Weights of a small transformer language model: MLP 512 SiLU, vocabulary 16384.
Each number is 128 + 32 x the weight over the matrix's rms, rounded and kept within 0 to 255. Layers, rows and columns count from 0. Numbers have three digits each.

# layer 3 attention value, 128x128, rms 0.101, rows 83-108, columns 0-127
125130078127095157101073152121128113130152115150135093115158112135113105153145132159090128143166102116135108151130165148162152117093101132121122158120156111144119125160146141097103138165171127112108129118122116152134109136076150133101142147113166126094144090125089124123116064114127165134135114114080141128166113115127145159144165125135106083167151135151126147118162129144132127117138
140141118137101127112080126164128149075107148130141145111125095117119128133144130092168134127137129132122138145085163091147120107141100113115121107157135109099080182117106115135139170150101128104111104135166138084160137126170138103154101086095143163138140116137122148174098135141123170152154149109136124073125136117108135117111140124126139117129137132132083172175116120098157118131159
128133148103114113133133130130151119133148130130130147113110126149127131131120110088133154141145119158170159150133117132146107149100157153095100064120117159098157152155080144133179132098121121141114132127155133107168140135100127125111125112139114092107064140105142143123169114098105122196141109120126150151088151140109090123112081124190117118119111106167156150105123068120145120117127
148152171118128156067154152123157131095135080155086116108107147112097110136130116136179085115075156146176141136086130117106175097107125158110072107112159155126159152164117140089106120145128136116153134121137121149138159140113166134153086115106134109164120121073146126134145156119151122115146146155133173178127154118080120072161147117099148119105111120146126166175100092099141136094121
115097121127117153152111121118100126122150161162143097112112115203100141153086116122144122100135102097160112126124140097127108090148125118127141154161103116157108121151149117095174147124145099176145124154131141131138147084099135091148184144109110094165140104135102146156143095083133151126138122103148180119093129136124113146121105102182149140148179149068169099080124118138128135170079
104123123086121169127169170145118104125111106148165118113091151149121139148136126089095092134121135136113158098131148136110099131153134150097183084143128131097172127118092134158081171115138103126124144127115137124142116154153120133120140126136129105094127148114139151145150139132088114125145102168137128148097129165124111072110132134136135107145152129086145143144143113118143072124124
063115153145139166137093176118158126123128115099098136183171162126137151144157157115119146071149158129112091068150137163126141098142154160127126146140105086157154098132205131114087153150173126156124123139072081146111134111126119136140115141146114131131103130107132095095156153117100079137090096129130125146080086125100135125116169157175128124102142102119145093077139136115146128139125
143148121128119133167117129118118122131099142112117113150137154117109080130139147128106133142125130118102145123119158122114119117144106137125094152081097144119098141084125105187108153100127116150117165122130119115118156084152161160094141127093108144154154076123133154126119141129160116118179118184091102114136141140116140103178150129149146117129135129128160096141121137146159136157088
144179120117133140126110113095058106178137102134163111118111108169132090127105154166134165184110119143123094152169114157123151097139101128113108177091102125172141089114080104105160109169167122140096108079122104142161121151079134145183182180148142122114163116102133116135111093099151159090135115104102149118131181092146132126068122147110122107113070149136158109113153131156107156127159
110138167090144164154111130155118122129133156113133160126130130126102084137125170112111185111158114129157109137107110123135103146130118106149109121096141088111149168113163115105137163172155137186112153122125127137138159095128133179144136104123102111166139116098108113122146144087126082127117130130173079144122170140085122051108089127174134131142125119106148171111099108156075136137134
151130153142149134132126100140157094117126154106139166103143155082126082133108143124144119146141161094114121127111113143119108189156086150098097044120154112110107090106108086144154112129140142097142096141125137151118121107147138152153135092159109112188120153101133116142125143136151101137169159091109134146101114140113110097165119113111106163177130112104118150175165136131138111163105
146141158134111133096130138151118118112136118159143087106138120104127119119133130124118101118145091112152124109158117139135142167118110128156166188144154080144108115132131142162067142150133115095173128112135152132113113145106116112117100104076151097096131142147142105158115140119136076097135136161147137132171093149173138162144113141115105088182157155084109105136155181117105117092119
131148093123134138099136120123121127106146102175169136156143150132151126119120166128170139098133144141163091177124113124101153086144150099138142123108127125097135147120140182115133139107125113140132097147138106113161130097080125122149171167152118138092115168146126096101153218113156091119104158103171122083151142093125142121101096118090076166117096090142144117148141133109130149104134
122137129122143122176110147119096143136137127094172097125123068129121127126135151133095110120137104123148086106142135177123095216120147128159121161147093137104141170138105136142136122087109157169143120116120113097138130157105131133115136110112143097140150100202124117161106114103104104126111119130185138115084115161086158174094103153131147113152124139095148113092113121119103156140105
174073142142142100155164137131122124128114172104107128158091153079149156105110120171129117141149140123094104089160149133091117152141126137120111107140104134100132140102082122176115081103148145158157120112154121142128136220134138151147094089135145134121123119140144114138102114156100126131141095136145148135091090096141135152110100162079162113111149153137119076109116122144099115109154
092191104137111131082161117129129123128127116164113128134124104146133110144141170132118077173130087135098110122111165148102096106141142140117110119120155136140137126155154110142101132106137164135084146134149071142124113068183137158128137110123142135166162112147156091145112168121128114086122143099145143124115121144105139130119166154192117111134126113082151125148100163117154156144129
125080090090103145140094111153163143143087134147126132115119118122126134132107107101113137142108098105159113037137099097103175132133147108120080131125061165218145119135140117156149107098112134169157166129118180121159149112112140129125140128172145148130119094148151130166143123115186121120122112168096150124135092136106148142154118133080191149120093129133147145106120159127184108111117
110129144119130131150136137123149149131105149106132085166141127159112122099143120118150166116091145095098126145156143098103166126131147135139134145162061116150109163066128121161148144128137135128149110116122084149138138135080115111150145128144142129138133119161074104091131156115125114137108105138133157118109087121110129106156153146079153117132125130150116121108098111100167119180147
156102119093114128103106139149169119123116092153177133127144094124132128146134115103132095137113098116098182070134132120109098170138116154096142095169112123123146152097166099166110135092093102120115150128096130113167103155143144120144098121147164167161111158144113115161136173145136113100176173106111111110182130152121117100091130129089126128104110103148079191107116177106165091065137
129151165104145124128171109118110111123129200112113095076088161110150128110118161088135115089093110128124077106128118156094139146136092202132105082165170083131148180142161109167098124123129124160125137111152140124110175105160112155062102106138090082165116181139141126116194078164130096132146171146109119158110032147118144158136113134087134117168137153108121140218164081110081155162081
116126126157139144075106108137110139110116134109127105113089169141130090130117109113115124125118138133121091127112156130145120110119115140164133116148154106155119132136151135138097171155119134134131136155103152102089138149149105132089146124171127092067114151131134098151174144108163105144152110173127101132095159145159107132132149106189140170105071132108137132160112173129106109116086
090132119124158124114120140134168130148100130098125144099152094135134129097169102143126134101143164127130137138147136145126151117122129117104105132097182120097113151141146122110104113112179141125115166105120169141147148153157110168085143092153134103154102108139143139107129116122125109104137110151156105121146143121122138090130160130135118127136132107133116100123101173109102101085100
113130167092114096218126107124151142092123157110142146110095137101140128107104131147120079123109127125134134083166113122085158141108120156112099110130139104119188083115117113152148110113115151156201144123155148131105145138146103081124136122099144133133144138113170108142139172111151108108172175124131140129137142136099168114139137139134150122122134122098098125109107124125112155156091
097098071109184184092148148114101120147134173127157083154124139148129120133141158137073180147082117116121109090153083173101086078123157158110137139099100123164101110111145093147113168134169115144156117134124122122112169106161145109137119174125080112099197116189105174084091136138108101146080098119110171163098098110114149100146148144125108121127182160126158052143143119131131143140137
169083124123118164132118086118135116137121165126119155120086213123133151146141160139082157137148150146161097150096097083113110094111106127128128085099141127105135124090135097138172141176125148162086141136160080121123164109175140136137107119136118093090094174099141148125153110125125128149138122140116132111121165091113135164154071125156124123108087106119098136177111122145066127144115
110092146135180135119078138104126106103139092144100155075151134154144092133172108119113122120149125104089172108138096146130104139124118164112099145114128094137116147149209106135127161154114089142101115137112155155121150099183132090121153130125125138129101146108156178103114159121118175164166152095091115183185126122113147151126147114155122088127140133107125144116095166118128141118091
# layer 3 attention output (transposed), 128x128, rms 0.254, rows 83-107, columns 0-127
076101131121189123124124143135128158103147173123146130111144107127130105110115092175111122114124160121083110099121130094110112147108162095198088151159137109114122100143113126156107122128105113115136125127105146103108117112147133107112130123157094117113175142091118115135162213119147117141084124158164089142114150109124177136107181127172176140134109108145127105094143154128152142128106
132116084111113131135115114120133154096101172114095167162141115114113117107141096155093134123054148129064157133166091161124167188125089136111160090096132148145075117142131121147096161137176081149149152119096133142090132099159134111146116121116110134137099108156120131108164153104153126086175154156116157163135161141158123071124106092138116160118153117128148132134112119135131123147165
094118105137139145152150136151183136117116111140114139103141180099132145157092123156127119155124141173142073165150136162124098155110100168092067170137123069111112141077143196111120147152166098131103151133094147158125154137077141131061098158116114151110081129133144121111159093117120166129142108175126097114152113120122124105136108129109153083092161143108139097101172125117124126139160
098133135086153138137168145137122125123135092116116120123116140159142139110144071172131162142175147111083044125129133156133090119163111165103168110090189126123110164116144145183134122136154102106095118110106157121106110119152157148150128126144133096129127097122111096094149107117161148127143124115158071121137170081168166112154081140128082126099104110152106108114134146155137177115135
133126112190126109086150115090160151097115138131181161135139129057093137143163171167129110134083182130128090164129128140123111145087148166130127168141153116107088129143146144098128127109098160136144080129105052147096109082135073100143081089131119122112166211143087098132168114171094148130145142142148084114186129081091178217170132126120106106116114110129164155136113108094134105130165
138123159130105104126150116122133141086100116112104141131153181108127126164127123127182139143113114143127101159116090142134150078137113119116078135079136108109133178111122128063166162145104105149138119141093114100176118151111149160145094141137102134113148136141104130165133119143117145136144117146138141125174115111135141145144124131089141128092111107122119117163163150105082125132140
169139200133091129162163120068131096138182104154148116079119157145092148130099098124151088124122145097147155110087117118125080117135130095172138168134104102069132116127162100167158090126115098113155107131149141057165122110074088136113097149180112156161138116140129137135152099190107168157073125114140124122187132119169132187118182129113080151148152172132104147092138131143064102158074
171126145097131111147106152116135149114129118112131130119147143158136131123120154091146123150108144098118164098126161099147104122201136137107158085121112122169133154167116103140132162138097140101147136129162114136133077167173131137133129106101107129081173092141126114097179153122123153116142153150117112119145090121107114128130138125118120110107085105135086108156104143131158102114102
091124080163147059096123121120155121190162137158155102106139054124148120123159147146173128116181106133133112104113173144110112147144170104134134118162124159108133084091069141135132120122055133105088105139148142156114115125147133066092153109127109114129142170089122148124122158123117129159136132163110149133139104152111155189121123141089201103167093127164125125057158161089200124099108
145134107213099088142155105091148146170131104132161099157112121144109126167154144079133082154070133128123103172111118145086093128139132172110093132117105089156133158133130165167169119101112156086118176180136167093120128139142137112123098105109162154147095151153139143092128070159143174102107159123093152124106106123125130158189179114088085123086127142151118094097128115099098132120137
147088115119151123109152156148108100126129097122126128132120156110174164135113139057169121093123126130135127179180173128099206135134137122085114131113106170130170134140110110091117097128145156145089161169163158070118104086139160143147152143119154162147111105122154159152100119138126177107132106112096122078114126072135090126136134160126099111057125068156107086083153108167175164129125
128119138130153177099128137151090145132106118141103094112128146091127141151140167135149127099138113099083118111130118100106144099151110097178083153138139170124185143153139116122136158094126118160119142120113101137132146106142133080128145080148124077155168117100092129143079148125158100134086112078158152129097125113131153150142137124160154125122124142107127149166078140158123145174124
128101177185121104110124144138160090155109144113147134154078091115136176101175114103157102141149109102161143123110129112136121149124101129101136177114136149164126129063084113152119108098166111146100089113130164178110134095181135107153120156093085127165129119119147117132114094127143115119148115130106150123102115184169156182150092118117100124093157140143155093102128162095132094153134
135163114108114157092123126113142141210097101160112115164145153114163157132077153134122140132080134114160133148097112110129106104148116129108120156162138069112167119093163166112114163111109199115175153119094107114136151156123123064116117109111126140099123135067101159113139082094119072148132122126155180190141110157093149102152133135103162112163112157134143143167101087145105110146102
161149132099155128130135130139063070188129120130111105082114142132125121140122162137163150063137157160145162153160118133111102123139155140088133107115126127074146169087122114100122148171085134141128152089148110135141121147090128171124145098143128103134104083104136132090102117102111094151133119129103142120141107150116131070126181138162180152175102102135129152123129091192138159143105
138176145079138124120129127112131123114139085100146161131106104130154123115120155102100139138096125072148084187099111136135145117152091088111152143130169086132136097111141138123129126109103116108119070146148074077073112148142191111094158147127105115133124131182119164135141156119166187120131140158136125145200139188111110154132068116078110130143127126135115174139149141133133161148117
131106123125158137112121164086120070121179122109154138178149155117141132083162069087126147148142152116118139109101122150137112100123184196101164117176121138077154177159152106130107107142124166121172139130143110158115074168153079111137128125105123127127110140096094138121184102151102128156160114118150117113108136062184084169078172139146101039134097134063082117107176166145107137129136
133119111184133098142141124055150095165165139147110110161184148141097145105139107152110106087166149130151141084124125110111089130111142095133161136119126174112136156119154107103084135110153138119142121122123179118128154133135110108137082105129125146158130128113133124144122125126109114183164112109117163118158123120169159076092132128109161123133125158127113105165080125137126094090128
120147110145164167131145170130108106092130114109119118151106153134098131073156068142150159130125120117090144167100105100122167105120087170104126135123102170118146140123120138092135128111155112145114119124108142094122106147152160123133157100136125132123081136119130183195130104114167104147163137160147167108156178090174054083075111126180134093137119126094142107151098137124074141181157
102086166109087144126134156139066129101126112130173056103146157111178116155128143054116137098125145100145103126119133192173141108165084131127143134126167144174208154111091121094130170121162201149113134127078148087121090143036121201133123135137157109122120181145081202118061091181119175126112068101116105107136115134108136104214136147176116094084082116160081146128126112174084194111120
150085165142122155129142130159123161114099106128144096103140099124109144182109162098125086171088113127143127081102104205086139126131131144148107151105151118139135161118104082132128122077161132104140124170093096096178086165143066130113143175074180115115170151119095109145135146160105143123150102084130124165154157070140113177162128137132103126106120132115106147116141156116169125153099
113103144139094135187122149129133094154146109137119143117095128177120132169081122076155158102099149137168156177115128103135157140165137138138108104115160131136154125122156123173146095080125116083114151134096164109181131149099106151103132144096140126111142098068097110145128153161157157096134105133144103136106166146144109087139162130089134086129104128134138120107100132114107135128129
141157150103133145114133151133103111152137099163092133114122161124142136108123110112087168107152117138133132170092118122163118141183118154129158105156144126132101155145148112107157181132142130132142136114161082135153119142097150114110171056131157117128127116110115146134145060145114162111160105065131135124138109112101081152163107138137083113136102067119121161137084109156108162093176
139094192159090045107124125079125104147155156137182140088180133119127178152095112143169098126144104103136165071149113093180135078120156107150143105087118055121143128112154112100186099130063107161133159107141114114102097149144106096138108151135086111080141225130094168099097110163070175146140145129122107145112088161159155161166147132083155143133131173129123148168147140152144084124089
136087129181140056127140152159113145118134157084141089151122096141126103116103134071090120155144123129139114143102114178111117178138102182131117091112109110119140152128059142116087166118136134137128159141147111137119120136123112165081135197152155137124129139156118143059127093095107206151151133126116110118145106113110116125157131139195108174077194133126136126063116089139162153142121